Part of a small language model's weights: a variant of Adam for these matrices.
Each number is 200 + 40 x the weight over the matrix's rms, rounded and kept within 0 to 999. Layers, rows and columns count from 0.

# k: layer 3 attention key, 192x128, rms 0.072, rows 127, columns 0-127
# v: layer 3 attention value, 192x128, rms 0.0747, rows 96-122, columns 0-127
# o: layer 3 attention output (transposed), 192x128, rms 0.134, rows 96-121, columns 0-127
k127,157,179,124,250,235,188,183,184,200,154,248,158,202,172,191,226,234,200,203,172,149,226,194,222,187,202,213,160,206,168,233,129,201,213,225,227,167,209,213,213,198,248,229,165,198,139,167,129,193,175,239,199,232,213,161,231,204,171,176,236,221,279,205,190,226,247,168,157,225,148,126,173,214,237,202,149,221,177,185,124,212,180,149,205,175,232,227,156,231,247,153,190,219,214,205,180,226,192,197,236,221,211,244,212,172,164,223,212,259,209,219,227,232,180,218,183,184,177,240,207,243,224,257,210,184,216,242,226
v96,193,190,174,235,245,237,155,175,233,234,234,169,181,223,276,214,86,232,214,178,166,186,201,178,141,200,229,244,160,142,190,152,151,184,228,144,182,182,159,237,203,238,188,211,204,151,188,161,225,192,163,191,230,177,115,202,226,221,216,183,181,207,207,229,180,128,170,154,161,191,204,206,190,261,234,244,154,229,240,185,230,168,214,186,183,248,148,210,204,231,174,192,221,185,165,217,233,133,184,229,254,179,223,171,204,209,206,230,171,208,215,160,217,195,206,185,150,210,210,185,193,247,154,257,164,207,197,202
o96,245,212,254,187,210,212,243,198,219,143,178,228,240,191,153,152,206,213,138,172,215,193,145,245,164,173,176,192,178,137,207,170,203,244,172,261,186,192,167,202,215,132,211,187,207,194,212,246,232,243,205,197,238,219,198,162,160,196,135,225,184,151,289,252,215,196,260,188,175,266,175,188,206,205,171,187,179,199,208,261,221,202,203,205,187,159,218,206,190,211,178,260,208,166,266,214,168,229,221,142,179,207,151,168,179,221,180,190,178,201,207,205,228,193,231,196,223,200,234,148,178,182,267,193,254,206,219,223
v97,180,204,192,221,216,205,250,176,157,236,219,208,224,185,251,190,235,188,229,222,200,164,187,243,277,159,194,205,176,273,154,188,231,252,156,172,181,188,197,178,199,219,242,211,195,191,209,149,221,175,276,182,215,257,269,259,181,169,236,240,167,194,203,215,209,242,241,207,231,189,198,186,202,236,186,194,171,196,216,220,223,260,198,174,183,136,183,180,222,226,147,205,277,184,208,191,173,165,162,251,153,218,215,171,191,210,206,175,198,271,240,191,192,189,239,208,212,277,205,182,144,210,214,257,187,192,233,169
o97,282,189,164,157,203,202,224,224,202,179,224,202,199,169,152,229,201,165,210,170,182,189,191,168,220,210,256,200,298,227,206,249,181,209,210,223,238,241,204,219,295,185,176,166,262,187,227,215,216,205,179,207,185,188,164,236,239,144,188,218,248,250,144,199,213,136,196,161,199,201,231,166,249,181,190,157,201,182,210,150,177,204,219,174,250,195,236,207,178,210,186,209,175,202,236,190,242,198,195,185,213,210,139,200,179,156,192,187,210,157,173,201,167,222,248,182,227,198,139,158,213,195,193,181,199,165,231,214
v98,204,208,203,175,246,271,185,214,213,243,197,293,144,229,220,259,233,276,210,242,177,243,203,206,162,148,247,162,191,179,198,137,246,160,198,169,197,112,155,206,188,223,160,226,210,217,136,184,197,306,169,186,191,199,189,177,198,191,221,156,179,210,176,234,196,159,138,185,206,252,260,214,181,228,195,220,202,190,178,221,197,118,198,155,186,196,117,250,237,214,252,197,264,178,238,231,176,195,147,180,243,198,241,186,212,204,163,220,186,228,147,173,199,229,226,166,210,187,215,182,278,261,240,144,224,167,212,203
o98,245,203,227,208,196,161,219,166,180,151,187,159,225,225,146,204,221,236,174,144,118,205,197,225,139,270,170,185,119,126,176,165,163,226,234,190,208,203,202,159,163,205,257,239,178,191,166,217,166,245,219,206,205,238,104,222,234,259,156,243,168,148,232,238,192,177,230,207,257,252,239,218,175,151,175,199,224,215,186,244,209,211,184,231,158,177,206,231,164,193,189,195,143,196,194,199,231,168,282,227,124,131,147,192,162,119,251,220,110,187,207,177,213,214,219,226,213,216,221,207,166,235,180,286,201,209,216,268
v99,227,215,229,150,169,177,202,184,242,214,209,192,182,181,199,206,243,239,251,191,223,199,133,224,226,210,227,212,139,271,180,216,212,167,202,202,206,182,123,149,202,232,81,159,214,272,244,278,191,219,212,165,183,240,210,229,201,219,180,235,175,202,218,222,237,176,206,174,230,194,207,179,184,229,139,189,202,247,212,228,219,196,204,216,213,181,219,229,178,168,334,201,215,218,172,191,203,229,182,219,130,177,173,187,197,186,119,233,201,139,169,199,230,183,255,227,181,259,187,189,228,197,184,211,198,197,188,227
o99,202,178,242,168,242,183,158,241,201,253,204,162,203,186,203,237,195,187,208,156,228,211,247,260,206,189,225,203,210,158,177,188,195,194,227,180,259,213,202,194,215,252,264,218,200,152,211,201,199,246,178,178,140,207,202,277,233,202,250,184,200,157,211,198,192,230,182,156,147,235,168,203,186,206,217,236,243,180,248,181,219,219,197,173,159,295,173,145,221,195,191,117,178,248,204,259,211,184,225,242,209,223,210,177,279,182,262,169,202,201,213,251,186,266,197,219,124,191,247,186,223,218,198,201,166,161,207,176
v100,186,178,176,251,195,184,178,138,150,185,200,160,260,124,158,173,171,164,246,182,197,203,209,202,189,198,170,209,280,200,196,219,197,229,211,244,177,219,211,204,278,257,155,185,193,238,229,198,214,148,160,231,188,200,228,295,200,140,213,225,225,230,238,179,289,276,255,190,205,201,180,131,173,179,239,165,217,180,210,183,184,226,236,190,222,150,262,148,207,181,152,192,183,198,161,139,218,207,150,209,212,205,172,210,202,170,185,195,190,143,251,223,230,193,233,238,216,200,172,167,207,201,193,163,203,261,202,194
o100,165,223,162,226,201,227,239,177,201,248,176,207,227,181,236,166,139,132,198,192,243,247,212,174,275,200,200,237,298,219,200,277,264,234,184,238,165,210,172,265,194,216,189,195,218,183,259,224,211,133,202,162,242,173,287,223,138,186,192,193,270,172,194,201,211,180,151,194,143,157,149,127,283,220,232,179,201,201,205,191,188,166,190,193,192,178,235,148,196,262,180,216,195,191,214,244,196,213,155,182,213,156,235,151,207,257,237,138,272,222,221,191,189,218,167,202,197,193,180,201,191,191,166,169,204,188,165,229
v101,165,220,188,188,199,183,224,214,202,226,229,165,229,164,164,161,171,176,173,166,217,239,227,196,279,206,216,243,236,110,174,249,194,185,209,237,239,312,270,246,193,175,178,174,154,261,207,226,197,176,232,206,118,124,216,241,186,202,197,193,255,231,182,156,234,222,224,215,127,185,185,81,215,139,213,172,204,238,170,227,149,237,217,182,278,163,228,199,164,217,121,200,245,199,210,147,137,246,174,235,242,186,199,225,211,240,237,205,255,234,317,208,242,203,173,191,242,130,164,231,134,157,218,191,211,202,191,142
o101,189,221,199,211,113,262,203,176,140,227,188,248,236,200,244,187,243,98,249,262,218,163,203,153,211,206,184,221,281,300,244,183,190,219,183,233,140,171,156,226,195,198,188,176,208,188,217,213,193,129,155,211,320,201,248,222,173,127,237,147,226,257,190,206,183,212,157,207,198,117,186,221,218,182,207,243,160,174,196,211,234,191,189,233,212,170,240,145,190,222,234,258,161,219,175,239,271,170,168,225,190,202,239,229,207,251,188,200,242,224,154,218,204,165,188,183,202,235,188,228,235,140,174,151,201,213,153,210
v102,185,197,171,187,229,167,159,193,140,207,182,189,221,231,213,195,208,193,200,216,246,220,243,172,242,157,201,197,174,225,191,286,214,232,206,218,204,228,232,204,235,202,247,236,173,121,200,191,233,247,196,208,185,177,177,230,170,126,225,223,195,179,232,158,246,193,111,184,211,178,207,135,237,202,204,179,165,194,180,214,183,190,260,180,173,218,157,219,236,204,143,207,237,203,224,261,223,138,189,250,274,217,220,183,200,190,214,212,195,257,192,232,260,192,247,225,185,192,166,186,168,155,165,177,241,240,143,185
o102,259,221,181,216,206,250,224,194,221,156,173,199,209,189,216,193,132,198,216,198,181,178,153,174,137,190,207,211,228,211,206,186,206,178,189,204,159,171,163,227,177,167,149,167,193,190,244,186,155,147,162,221,192,190,211,217,164,245,159,247,176,229,240,242,192,153,198,208,179,203,222,152,225,212,207,218,186,140,193,168,198,235,233,194,204,181,274,145,171,228,252,193,207,201,160,183,187,215,219,168,139,120,202,174,198,184,172,209,198,196,206,134,184,196,247,227,216,218,220,219,209,175,194,159,197,225,223,264
v103,174,224,201,251,151,187,192,175,202,220,193,166,192,168,201,179,223,170,211,161,229,187,190,196,254,198,197,217,220,231,156,260,182,121,223,221,156,134,236,201,197,213,125,187,178,188,215,212,244,180,210,194,89,141,277,231,243,186,174,197,229,258,202,218,230,201,130,235,185,165,255,128,229,202,219,222,246,126,205,246,172,233,252,182,210,164,242,184,216,245,181,240,207,216,215,127,188,136,185,231,189,188,213,187,249,216,176,207,190,226,162,146,149,160,230,216,190,150,192,222,244,209,195,188,230,205,292,180
o103,253,200,219,220,233,221,163,225,194,198,221,196,236,178,235,201,217,163,236,208,187,173,224,219,285,222,204,237,284,224,269,194,259,244,212,149,156,257,173,245,248,190,190,172,174,143,232,183,167,192,164,184,254,190,199,267,175,142,151,200,251,207,257,158,198,256,240,181,187,171,222,198,215,195,184,186,142,175,191,159,198,242,202,222,202,234,270,212,165,209,262,223,178,176,140,225,174,213,212,206,226,268,171,225,185,186,236,173,280,157,251,212,211,260,217,215,155,216,207,255,154,207,204,185,239,270,152,211
v104,187,230,176,228,145,167,207,187,241,158,203,243,188,252,202,247,214,174,233,138,203,260,247,157,254,194,226,243,174,157,224,226,195,226,198,242,149,197,188,297,187,226,195,202,187,235,185,187,228,143,196,225,161,166,226,180,247,168,197,138,180,266,248,231,209,214,230,244,153,187,198,141,237,128,226,197,212,156,226,217,161,300,261,193,195,178,200,213,197,185,203,290,218,206,204,222,172,240,146,183,182,216,205,179,175,225,245,203,182,205,202,240,167,199,248,164,197,179,215,213,275,175,210,181,171,232,220,191
o104,131,212,217,189,203,229,226,153,125,236,161,197,272,169,231,152,166,155,164,193,174,187,225,195,195,206,165,225,339,230,199,215,215,224,155,233,167,196,226,214,212,215,169,232,169,224,240,188,186,138,187,200,251,198,178,250,178,159,142,206,260,170,236,155,222,203,223,154,225,197,239,210,229,239,186,228,180,148,180,226,185,197,195,180,222,158,251,218,202,227,180,240,192,189,205,167,212,167,184,236,249,268,191,270,153,208,225,157,171,178,199,216,189,190,182,188,239,180,184,245,178,225,179,249,217,231,161,253
v105,189,197,209,206,172,148,209,172,214,205,217,174,211,163,167,214,196,199,194,212,166,245,173,141,167,189,222,230,224,189,236,204,198,190,183,179,203,177,222,252,252,247,213,156,108,260,191,168,161,180,143,216,215,180,245,206,159,176,207,154,250,202,246,207,181,193,165,256,176,228,204,211,237,171,177,222,193,181,189,121,202,249,231,144,210,234,230,215,237,219,138,228,138,208,246,206,228,288,231,211,187,244,201,194,172,220,169,174,162,169,226,173,187,197,177,203,185,147,190,229,262,208,185,227,212,223,282,204
o105,122,205,175,255,229,204,217,163,164,211,153,230,235,187,236,176,173,187,233,203,237,181,254,218,216,208,160,172,205,199,159,230,190,174,195,200,160,217,191,193,188,244,231,271,232,191,239,193,218,155,220,175,192,200,222,163,180,186,220,214,196,183,177,170,259,252,201,194,203,187,201,241,241,184,189,222,215,219,218,220,192,140,215,202,239,151,191,231,180,159,210,277,201,164,182,177,183,212,164,231,237,174,226,227,129,174,180,117,183,217,175,238,201,198,183,183,231,196,198,170,166,207,185,230,216,199,128,206
v106,222,173,225,195,285,230,205,229,265,222,199,227,111,166,207,198,213,258,207,162,167,299,190,181,211,179,205,214,153,199,252,192,196,193,204,280,224,215,188,173,158,193,215,233,175,232,189,190,148,132,187,197,216,193,161,191,188,200,156,160,191,229,184,176,202,185,142,216,239,208,161,282,198,174,167,207,223,201,150,140,173,205,167,238,181,172,178,145,248,213,218,159,233,221,175,204,220,205,230,200,201,218,256,205,225,241,227,224,172,254,192,216,208,182,176,193,204,201,150,177,211,236,221,202,211,201,192,129
o106,183,233,199,230,195,178,209,183,175,198,220,190,243,222,164,241,250,189,155,174,187,130,210,210,150,229,182,255,178,231,159,184,216,157,228,188,176,202,227,242,205,233,201,188,189,215,194,222,255,262,225,233,199,197,162,184,200,185,201,207,165,197,213,230,190,221,229,226,246,157,206,180,195,247,222,241,178,191,195,256,242,165,216,157,120,228,179,252,187,151,204,222,141,179,208,200,171,173,158,194,232,240,223,240,170,190,188,197,193,163,205,216,206,198,173,229,187,201,238,216,206,244,169,190,166,206,231,243
v107,226,201,218,246,158,160,211,192,160,183,198,183,190,145,174,194,208,166,207,176,179,192,231,225,271,209,204,204,265,199,228,168,203,219,169,244,218,259,215,208,234,230,226,199,182,285,173,212,200,152,182,208,192,160,260,260,246,137,196,203,203,234,223,193,253,226,214,182,158,223,211,137,183,161,218,183,174,201,179,251,215,264,277,155,147,209,175,223,258,210,122,280,211,243,215,179,218,174,204,240,175,293,190,216,206,255,243,207,236,160,227,218,216,201,191,131,213,194,249,185,246,157,150,149,223,263,242,190
o107,135,247,167,193,214,252,206,185,176,250,226,192,264,163,229,174,198,151,216,185,193,196,224,137,214,222,192,215,314,220,205,230,197,213,191,210,118,203,165,225,189,220,162,223,208,192,250,193,187,125,174,179,244,208,212,257,171,191,177,179,295,203,163,170,238,190,203,167,192,222,167,201,257,212,181,187,221,200,163,191,150,164,178,240,209,186,265,176,205,222,215,216,187,195,169,198,210,227,165,227,199,178,209,234,151,176,227,180,211,204,208,171,212,178,263,202,203,201,155,216,208,176,179,249,201,169,173,192
v108,194,214,221,216,161,215,169,180,177,252,189,192,194,219,230,213,210,220,222,185,249,150,142,195,151,250,177,208,182,234,221,167,181,228,216,185,213,93,162,193,265,237,272,184,176,195,193,168,185,240,186,209,187,202,241,210,242,169,211,133,222,222,179,198,257,188,147,202,173,178,189,245,171,233,235,178,207,262,192,220,203,232,165,224,194,168,185,250,173,184,184,221,196,198,213,176,178,238,213,259,227,138,177,191,245,230,177,194,238,160,147,184,196,223,208,240,233,225,266,188,164,243,119,155,208,243,152,184
o108,220,200,187,211,205,205,197,264,263,244,262,195,157,155,182,205,184,179,238,145,143,213,231,240,223,172,217,229,163,198,242,192,230,166,167,151,170,230,190,245,206,123,183,207,207,204,245,205,210,229,179,150,178,178,182,231,181,166,143,183,168,179,168,204,167,212,247,232,128,271,154,164,176,178,171,192,191,173,191,162,202,202,219,233,173,262,234,126,220,249,238,173,162,184,202,237,211,168,216,135,195,175,208,160,232,228,222,261,207,212,231,139,250,191,188,228,156,200,221,178,191,185,232,207,216,174,215,198
v109,161,191,187,161,179,141,204,212,239,169,180,152,198,163,181,169,213,202,206,217,194,181,203,200,189,148,225,247,175,210,172,206,171,237,164,230,210,169,181,178,196,190,175,174,152,187,235,203,200,210,223,212,185,272,115,152,214,314,209,273,175,160,180,196,208,220,130,217,166,194,218,188,163,255,171,216,181,222,182,211,200,141,154,297,216,191,188,228,218,188,205,165,220,170,242,178,161,191,195,193,192,195,212,192,188,216,205,195,207,163,233,239,207,254,209,271,184,228,211,183,172,180,194,224,203,195,219,172
o109,245,214,183,142,223,257,167,284,194,215,229,217,148,240,204,224,216,228,201,187,213,198,191,217,181,191,217,188,177,168,233,147,145,205,209,178,212,166,179,175,182,146,214,214,178,178,220,230,196,225,214,209,169,206,239,229,229,188,242,163,214,232,196,213,159,155,166,214,190,196,150,227,184,187,229,209,224,190,204,140,273,238,219,177,188,257,211,184,221,169,247,189,236,222,202,204,216,164,185,237,215,196,237,195,249,257,183,250,194,257,216,165,230,173,203,186,152,211,217,250,141,217,215,196,165,217,222,171
v110,193,202,167,285,196,182,134,194,179,192,190,172,223,189,168,223,191,156,221,157,231,211,292,219,212,244,183,243,233,170,170,248,179,184,122,204,193,216,247,200,257,233,132,233,178,297,204,166,194,193,193,227,192,139,195,201,243,156,138,168,228,265,197,190,196,167,221,211,189,189,165,181,214,152,177,202,239,167,214,198,214,241,274,192,213,165,221,174,183,197,159,232,206,267,149,200,268,163,176,209,218,203,198,213,216,233,215,192,187,243,208,163,190,197,157,241,183,132,175,163,209,169,203,235,235,245,190,205
o110,174,240,203,208,196,205,207,136,199,239,185,234,272,156,272,175,179,180,208,232,224,215,189,194,245,204,184,183,259,223,228,217,270,214,230,218,113,210,167,274,187,178,202,155,160,180,248,200,183,134,166,177,232,157,227,230,120,193,187,215,227,197,256,180,239,251,170,228,188,178,209,141,194,260,222,192,157,199,162,241,215,172,187,204,222,184,217,218,185,207,263,240,181,158,216,243,167,234,183,255,242,247,201,231,158,191,202,172,241,166,224,219,171,206,152,242,259,185,219,233,215,164,154,149,175,219,173,204
v111,202,240,186,315,129,139,212,153,232,194,204,171,270,212,166,212,182,177,223,263,216,178,238,158,270,209,206,236,238,204,181,197,207,238,56,200,187,269,180,198,160,180,143,227,181,215,223,247,219,115,202,175,173,163,271,150,202,187,198,200,238,217,193,160,199,233,153,229,157,170,213,162,242,222,198,212,200,170,261,178,166,193,202,167,206,194,229,209,176,219,156,156,236,270,166,155,209,196,252,188,224,246,184,234,186,175,186,195,233,240,215,191,173,179,247,215,156,193,175,219,192,180,242,210,219,229,190,233
o111,204,198,147,224,212,239,190,202,156,211,164,209,230,206,247,178,150,160,214,195,253,243,195,220,253,244,209,119,272,212,226,241,203,264,217,233,134,180,210,272,234,230,181,158,203,204,266,188,230,171,194,201,167,151,233,278,178,143,206,226,244,191,235,214,226,195,228,142,162,156,204,161,204,206,229,183,167,208,190,182,178,217,194,198,225,111,226,254,186,225,198,270,173,173,219,200,185,194,154,212,217,235,209,222,235,182,211,195,236,184,218,205,211,218,195,171,246,207,167,199,210,177,129,129,203,242,158,223
v112,172,249,177,203,181,215,184,181,252,176,173,196,200,225,171,277,268,158,219,190,200,180,168,272,231,206,141,191,215,171,188,189,203,242,179,164,241,209,172,177,219,179,198,207,126,161,258,254,150,137,206,196,200,203,272,160,199,207,222,158,218,229,196,188,191,204,234,220,117,154,219,231,180,159,188,164,260,172,218,175,199,112,189,181,182,186,206,201,211,205,161,268,146,214,218,143,197,190,226,230,229,165,185,196,221,198,188,162,230,212,185,209,217,177,195,233,213,208,180,155,191,271,237,234,238,221,195,150
o112,226,190,187,184,190,220,164,239,177,227,204,143,136,189,196,195,181,133,249,190,222,207,194,224,236,207,203,245,223,193,256,207,222,200,179,188,100,233,253,264,155,185,151,180,199,269,195,189,214,175,170,196,164,195,156,198,223,168,200,212,229,192,154,124,175,237,264,222,170,206,224,200,171,249,235,142,172,179,126,177,244,231,216,253,215,185,197,212,207,236,248,167,156,162,219,203,201,221,180,191,204,192,216,179,263,223,196,236,221,210,212,194,218,210,156,186,133,176,241,269,175,188,166,183,156,223,173,148
v113,178,227,197,184,204,215,214,187,204,191,238,137,185,122,207,153,252,197,204,277,191,241,162,212,170,214,213,199,249,221,225,213,159,254,200,234,210,234,183,160,189,175,214,217,193,135,203,214,144,205,216,193,235,167,206,237,136,126,232,188,194,207,228,136,205,194,311,154,209,222,253,122,219,178,194,208,171,209,227,236,160,207,153,205,286,189,264,188,200,213,210,224,189,295,193,215,155,273,196,133,195,199,155,261,194,169,243,144,221,133,227,195,246,294,171,235,174,153,225,195,204,205,215,151,209,178,160,196
o113,164,244,218,216,160,167,211,235,189,261,151,174,205,194,232,220,178,171,198,209,248,208,236,168,267,133,193,217,166,191,204,224,223,182,168,154,166,142,216,209,201,235,234,208,234,218,224,199,202,120,219,227,222,208,275,230,228,195,230,179,181,196,128,179,223,238,139,215,173,132,161,242,155,204,180,208,237,197,166,195,191,174,194,153,224,142,211,174,177,165,168,139,187,203,164,223,255,183,188,269,192,139,244,167,247,200,191,203,164,285,159,194,176,153,234,195,238,185,163,153,214,243,174,217,234,188,201,184
v114,173,237,183,149,265,179,215,248,191,200,192,187,178,180,253,124,177,215,229,240,191,160,159,272,219,202,209,233,163,252,226,210,219,173,217,121,233,175,128,157,198,198,264,202,203,162,163,213,198,262,204,182,208,269,182,191,189,270,269,241,162,110,199,197,147,142,168,202,219,224,206,156,147,328,250,250,193,313,186,187,245,69,183,228,219,211,211,198,203,194,257,179,181,192,185,190,163,191,143,221,199,179,167,196,214,198,210,199,179,183,225,218,262,203,188,269,203,220,216,191,150,282,173,219,168,134,233,215
o114,270,129,223,172,170,211,168,279,231,178,204,198,126,185,175,280,272,242,170,204,209,204,179,222,201,207,235,179,79,145,194,162,105,179,223,172,309,190,241,123,179,208,190,189,187,155,195,214,212,255,214,185,183,248,191,166,238,214,238,170,176,252,160,222,184,176,202,233,173,199,210,276,203,133,186,157,231,228,217,194,246,284,196,210,184,261,155,122,205,167,230,110,202,200,239,231,210,248,231,209,146,159,211,113,285,232,161,226,215,245,186,176,196,238,220,193,161,206,207,152,156,173,268,225,178,190,241,132
v115,223,155,188,156,201,242,208,197,164,191,259,248,209,227,221,212,177,272,197,239,205,161,276,196,117,166,236,185,173,273,177,233,250,225,210,166,218,210,201,130,204,229,157,279,240,211,150,197,247,292,174,217,291,263,196,178,157,191,205,199,128,243,213,252,188,199,190,171,217,209,143,202,194,235,206,197,193,235,212,198,284,161,192,190,203,196,172,210,140,168,226,183,204,169,255,214,231,232,255,194,217,188,180,169,195,147,226,218,191,195,165,237,209,182,252,206,171,214,216,209,227,217,213,231,207,206,140,264
o115,186,181,193,213,215,169,231,178,240,200,174,143,158,183,148,191,159,258,143,197,147,249,155,220,173,211,176,172,142,114,199,199,191,176,187,242,267,180,177,194,188,194,251,202,224,172,201,225,169,202,175,209,110,180,160,220,183,271,177,232,164,180,225,239,202,128,236,205,180,294,224,182,145,224,156,219,262,149,182,185,122,208,213,196,170,216,174,145,225,199,125,153,223,239,206,212,186,205,195,171,157,156,170,193,225,193,186,157,186,166,191,179,199,231,165,214,203,190,213,142,227,190,171,201,219,169,278,263
v116,206,194,178,264,175,190,197,186,176,201,222,249,204,204,154,195,166,183,228,197,200,214,283,154,182,211,194,194,181,149,169,191,207,230,200,190,168,236,259,179,165,229,116,176,198,160,190,163,239,128,224,235,187,255,207,260,235,205,225,119,213,237,220,244,254,232,195,226,182,180,107,92,181,215,195,221,197,208,222,210,153,174,242,198,195,169,244,185,224,180,168,194,217,252,140,159,215,181,208,230,214,230,219,207,184,187,193,220,187,253,252,175,228,218,167,209,234,170,196,227,182,223,218,222,159,191,195,197
o116,166,207,150,162,194,251,232,181,214,228,177,234,236,197,186,181,165,156,148,237,206,225,199,160,217,240,175,190,268,225,194,256,164,291,180,263,166,180,205,165,222,236,247,195,211,195,248,203,238,200,206,207,224,200,267,177,173,164,188,241,240,209,231,215,160,204,204,184,193,143,252,166,246,199,225,184,193,181,198,229,215,179,202,182,224,168,218,210,213,277,164,230,193,134,244,184,176,206,192,181,225,223,178,182,163,231,227,158,214,144,221,275,164,195,179,192,261,200,175,209,172,185,201,135,214,201,214,229
v117,181,242,202,172,162,204,216,212,198,172,196,252,194,194,241,205,251,166,186,204,170,244,169,304,212,129,206,210,100,144,163,150,190,219,189,151,187,132,182,192,175,189,268,141,146,177,167,207,266,202,211,191,201,189,213,204,229,226,213,228,199,193,165,276,170,218,141,193,185,202,263,267,232,223,221,207,255,240,212,206,218,160,202,210,171,210,148,157,231,229,222,195,199,137,217,186,186,180,175,223,193,240,250,198,183,235,198,155,214,258,207,159,223,196,194,139,190,226,196,180,264,249,236,262,217,172,236,190
o117,251,189,215,107,202,235,168,248,185,152,212,179,196,220,176,239,284,214,213,143,195,163,175,186,184,257,238,196,288,181,194,179,169,247,227,172,270,246,195,183,208,188,143,239,209,236,180,197,166,242,223,239,243,219,149,172,236,202,211,221,231,209,201,151,208,193,286,200,263,208,227,264,158,187,205,167,175,204,204,160,281,216,205,212,242,209,199,203,204,154,213,228,215,196,205,161,155,216,246,234,202,263,135,228,191,141,207,204,163,170,187,251,208,211,226,206,170,210,209,255,112,200,214,245,183,186,192,183
v118,199,157,188,186,214,209,174,175,203,200,143,194,156,257,179,213,177,173,248,142,217,247,269,212,240,239,209,222,175,167,183,209,147,155,223,265,217,179,169,207,187,199,168,220,215,188,173,218,200,285,214,214,176,164,199,148,219,191,204,183,222,228,162,215,225,242,206,179,182,204,189,175,202,205,198,229,195,179,186,271,167,206,242,186,224,268,201,176,151,205,214,273,174,210,149,174,199,185,169,180,274,211,157,208,185,174,194,186,230,143,250,223,167,209,227,172,173,223,193,229,256,219,98,114,197,204,150,222
o118,172,209,222,215,196,217,185,155,231,209,133,256,272,182,209,207,196,206,173,225,195,224,183,231,160,194,146,213,239,165,231,183,223,215,172,167,179,211,217,209,143,199,131,244,149,209,208,162,167,132,146,192,230,193,217,256,162,206,172,213,212,160,269,212,132,235,197,176,178,215,177,202,205,195,183,220,180,249,218,221,242,221,151,180,159,177,217,134,227,271,162,156,251,205,180,206,200,211,185,178,126,230,221,181,201,250,239,270,193,214,227,237,216,171,218,202,217,188,188,235,188,182,217,201,168,167,194,210
v119,195,159,201,225,221,195,189,181,189,190,196,215,207,226,161,268,194,250,233,131,198,250,268,174,265,224,176,201,206,199,173,242,199,252,203,250,195,210,193,254,185,193,152,219,183,208,200,189,205,183,199,227,183,183,227,196,247,188,173,168,184,289,171,148,228,221,181,190,146,176,224,161,193,152,233,158,240,150,210,175,114,258,231,176,196,136,185,181,225,174,181,252,199,248,222,159,237,193,216,189,228,244,199,176,186,252,234,199,202,172,153,207,169,179,226,182,177,205,192,215,220,187,199,210,191,222,131,157
o119,159,226,197,242,195,228,186,163,198,243,186,172,236,188,183,189,196,106,177,220,193,189,213,209,197,187,167,230,278,233,240,241,247,175,179,241,124,170,222,226,181,183,162,187,146,258,225,224,188,155,156,197,193,156,183,229,142,160,154,244,234,178,250,203,213,186,234,203,218,241,185,177,227,234,193,241,137,177,158,199,227,219,201,191,182,169,245,228,180,242,200,228,198,215,227,222,173,180,210,201,204,186,243,262,165,205,208,230,199,215,242,147,197,204,167,206,201,156,195,229,173,195,137,168,191,233,202,272
v120,215,264,143,251,192,157,199,182,205,256,187,86,235,200,217,137,116,131,198,233,228,196,216,180,272,187,185,210,183,195,219,242,232,189,206,222,190,281,226,244,191,163,197,175,229,229,258,161,226,143,191,160,224,146,242,241,178,211,234,249,206,174,234,143,218,219,227,200,181,151,149,139,227,247,202,204,154,154,219,198,198,243,274,202,261,173,232,243,155,174,169,234,163,210,173,133,221,159,188,220,231,219,169,193,261,199,241,216,217,182,220,245,237,206,197,253,214,224,191,212,171,174,193,204,238,267,156,160
o120,230,195,204,213,208,229,255,211,165,204,179,201,211,147,248,179,150,165,242,218,210,191,185,171,262,220,221,219,270,235,286,207,195,200,209,232,162,163,188,265,239,217,176,110,224,221,249,223,239,160,155,183,179,188,234,255,123,132,154,151,246,221,208,215,230,198,183,193,87,183,176,167,236,182,215,196,182,204,196,141,156,202,196,249,178,188,289,77,150,271,219,189,242,219,193,278,215,205,155,179,197,186,216,197,253,269,147,188,284,222,219,170,172,163,245,238,184,179,226,181,195,152,178,139,238,212,168,193
v121,213,210,202,145,208,221,189,217,246,168,228,212,220,160,184,168,242,242,123,264,167,145,147,241,179,175,195,148,159,168,214,215,180,193,165,178,214,191,236,164,181,181,262,188,254,160,207,194,170,248,190,193,211,192,196,199,221,243,177,125,198,203,160,242,167,164,214,186,193,223,233,312,185,188,190,217,212,177,256,158,220,147,119,231,159,215,207,224,229,250,242,212,195,203,222,205,182,169,155,200,202,205,173,204,212,192,254,198,177,229,195,209,205,233,157,232,193,158,225,182,213,156,256,240,189,158,243,204
o121,221,238,183,156,190,164,190,247,193,153,225,183,139,249,163,227,251,252,239,225,194,175,149,196,187,182,222,216,159,199,226,153,196,188,243,137,246,221,167,166,172,203,185,188,149,178,160,253,216,246,231,206,191,250,167,148,237,243,177,209,192,266,172,180,165,214,239,230,247,186,230,200,130,198,184,159,230,205,99,239,206,209,195,233,240,193,162,223,187,118,213,159,210,222,211,175,190,210,246,285,229,227,215,226,191,213,183,260,176,229,207,180,218,175,229,211,169,232,200,208,178,248,227,216,211,219,214,149
v122,153,208,180,228,238,273,191,176,226,241,188,180,268,204,217,159,188,180,183,253,170,155,134,212,259,172,235,202,218,243,142,235,197,198,176,161,158,206,210,157,161,170,191,205,282,148,203,222,225,148,197,169,204,205,234,172,145,141,223,163,211,163,286,198,220,197,221,214,201,133,207,152,225,218,178,165,245,199,228,209,229,176,158,161,196,204,219,193,140,160,144,185,249,178,150,136,184,152,196,218,204,155,188,224,244,170,207,225,170,199,237,197,278,204,224,215,212,238,181,218,192,197,203,227,213,195,251,151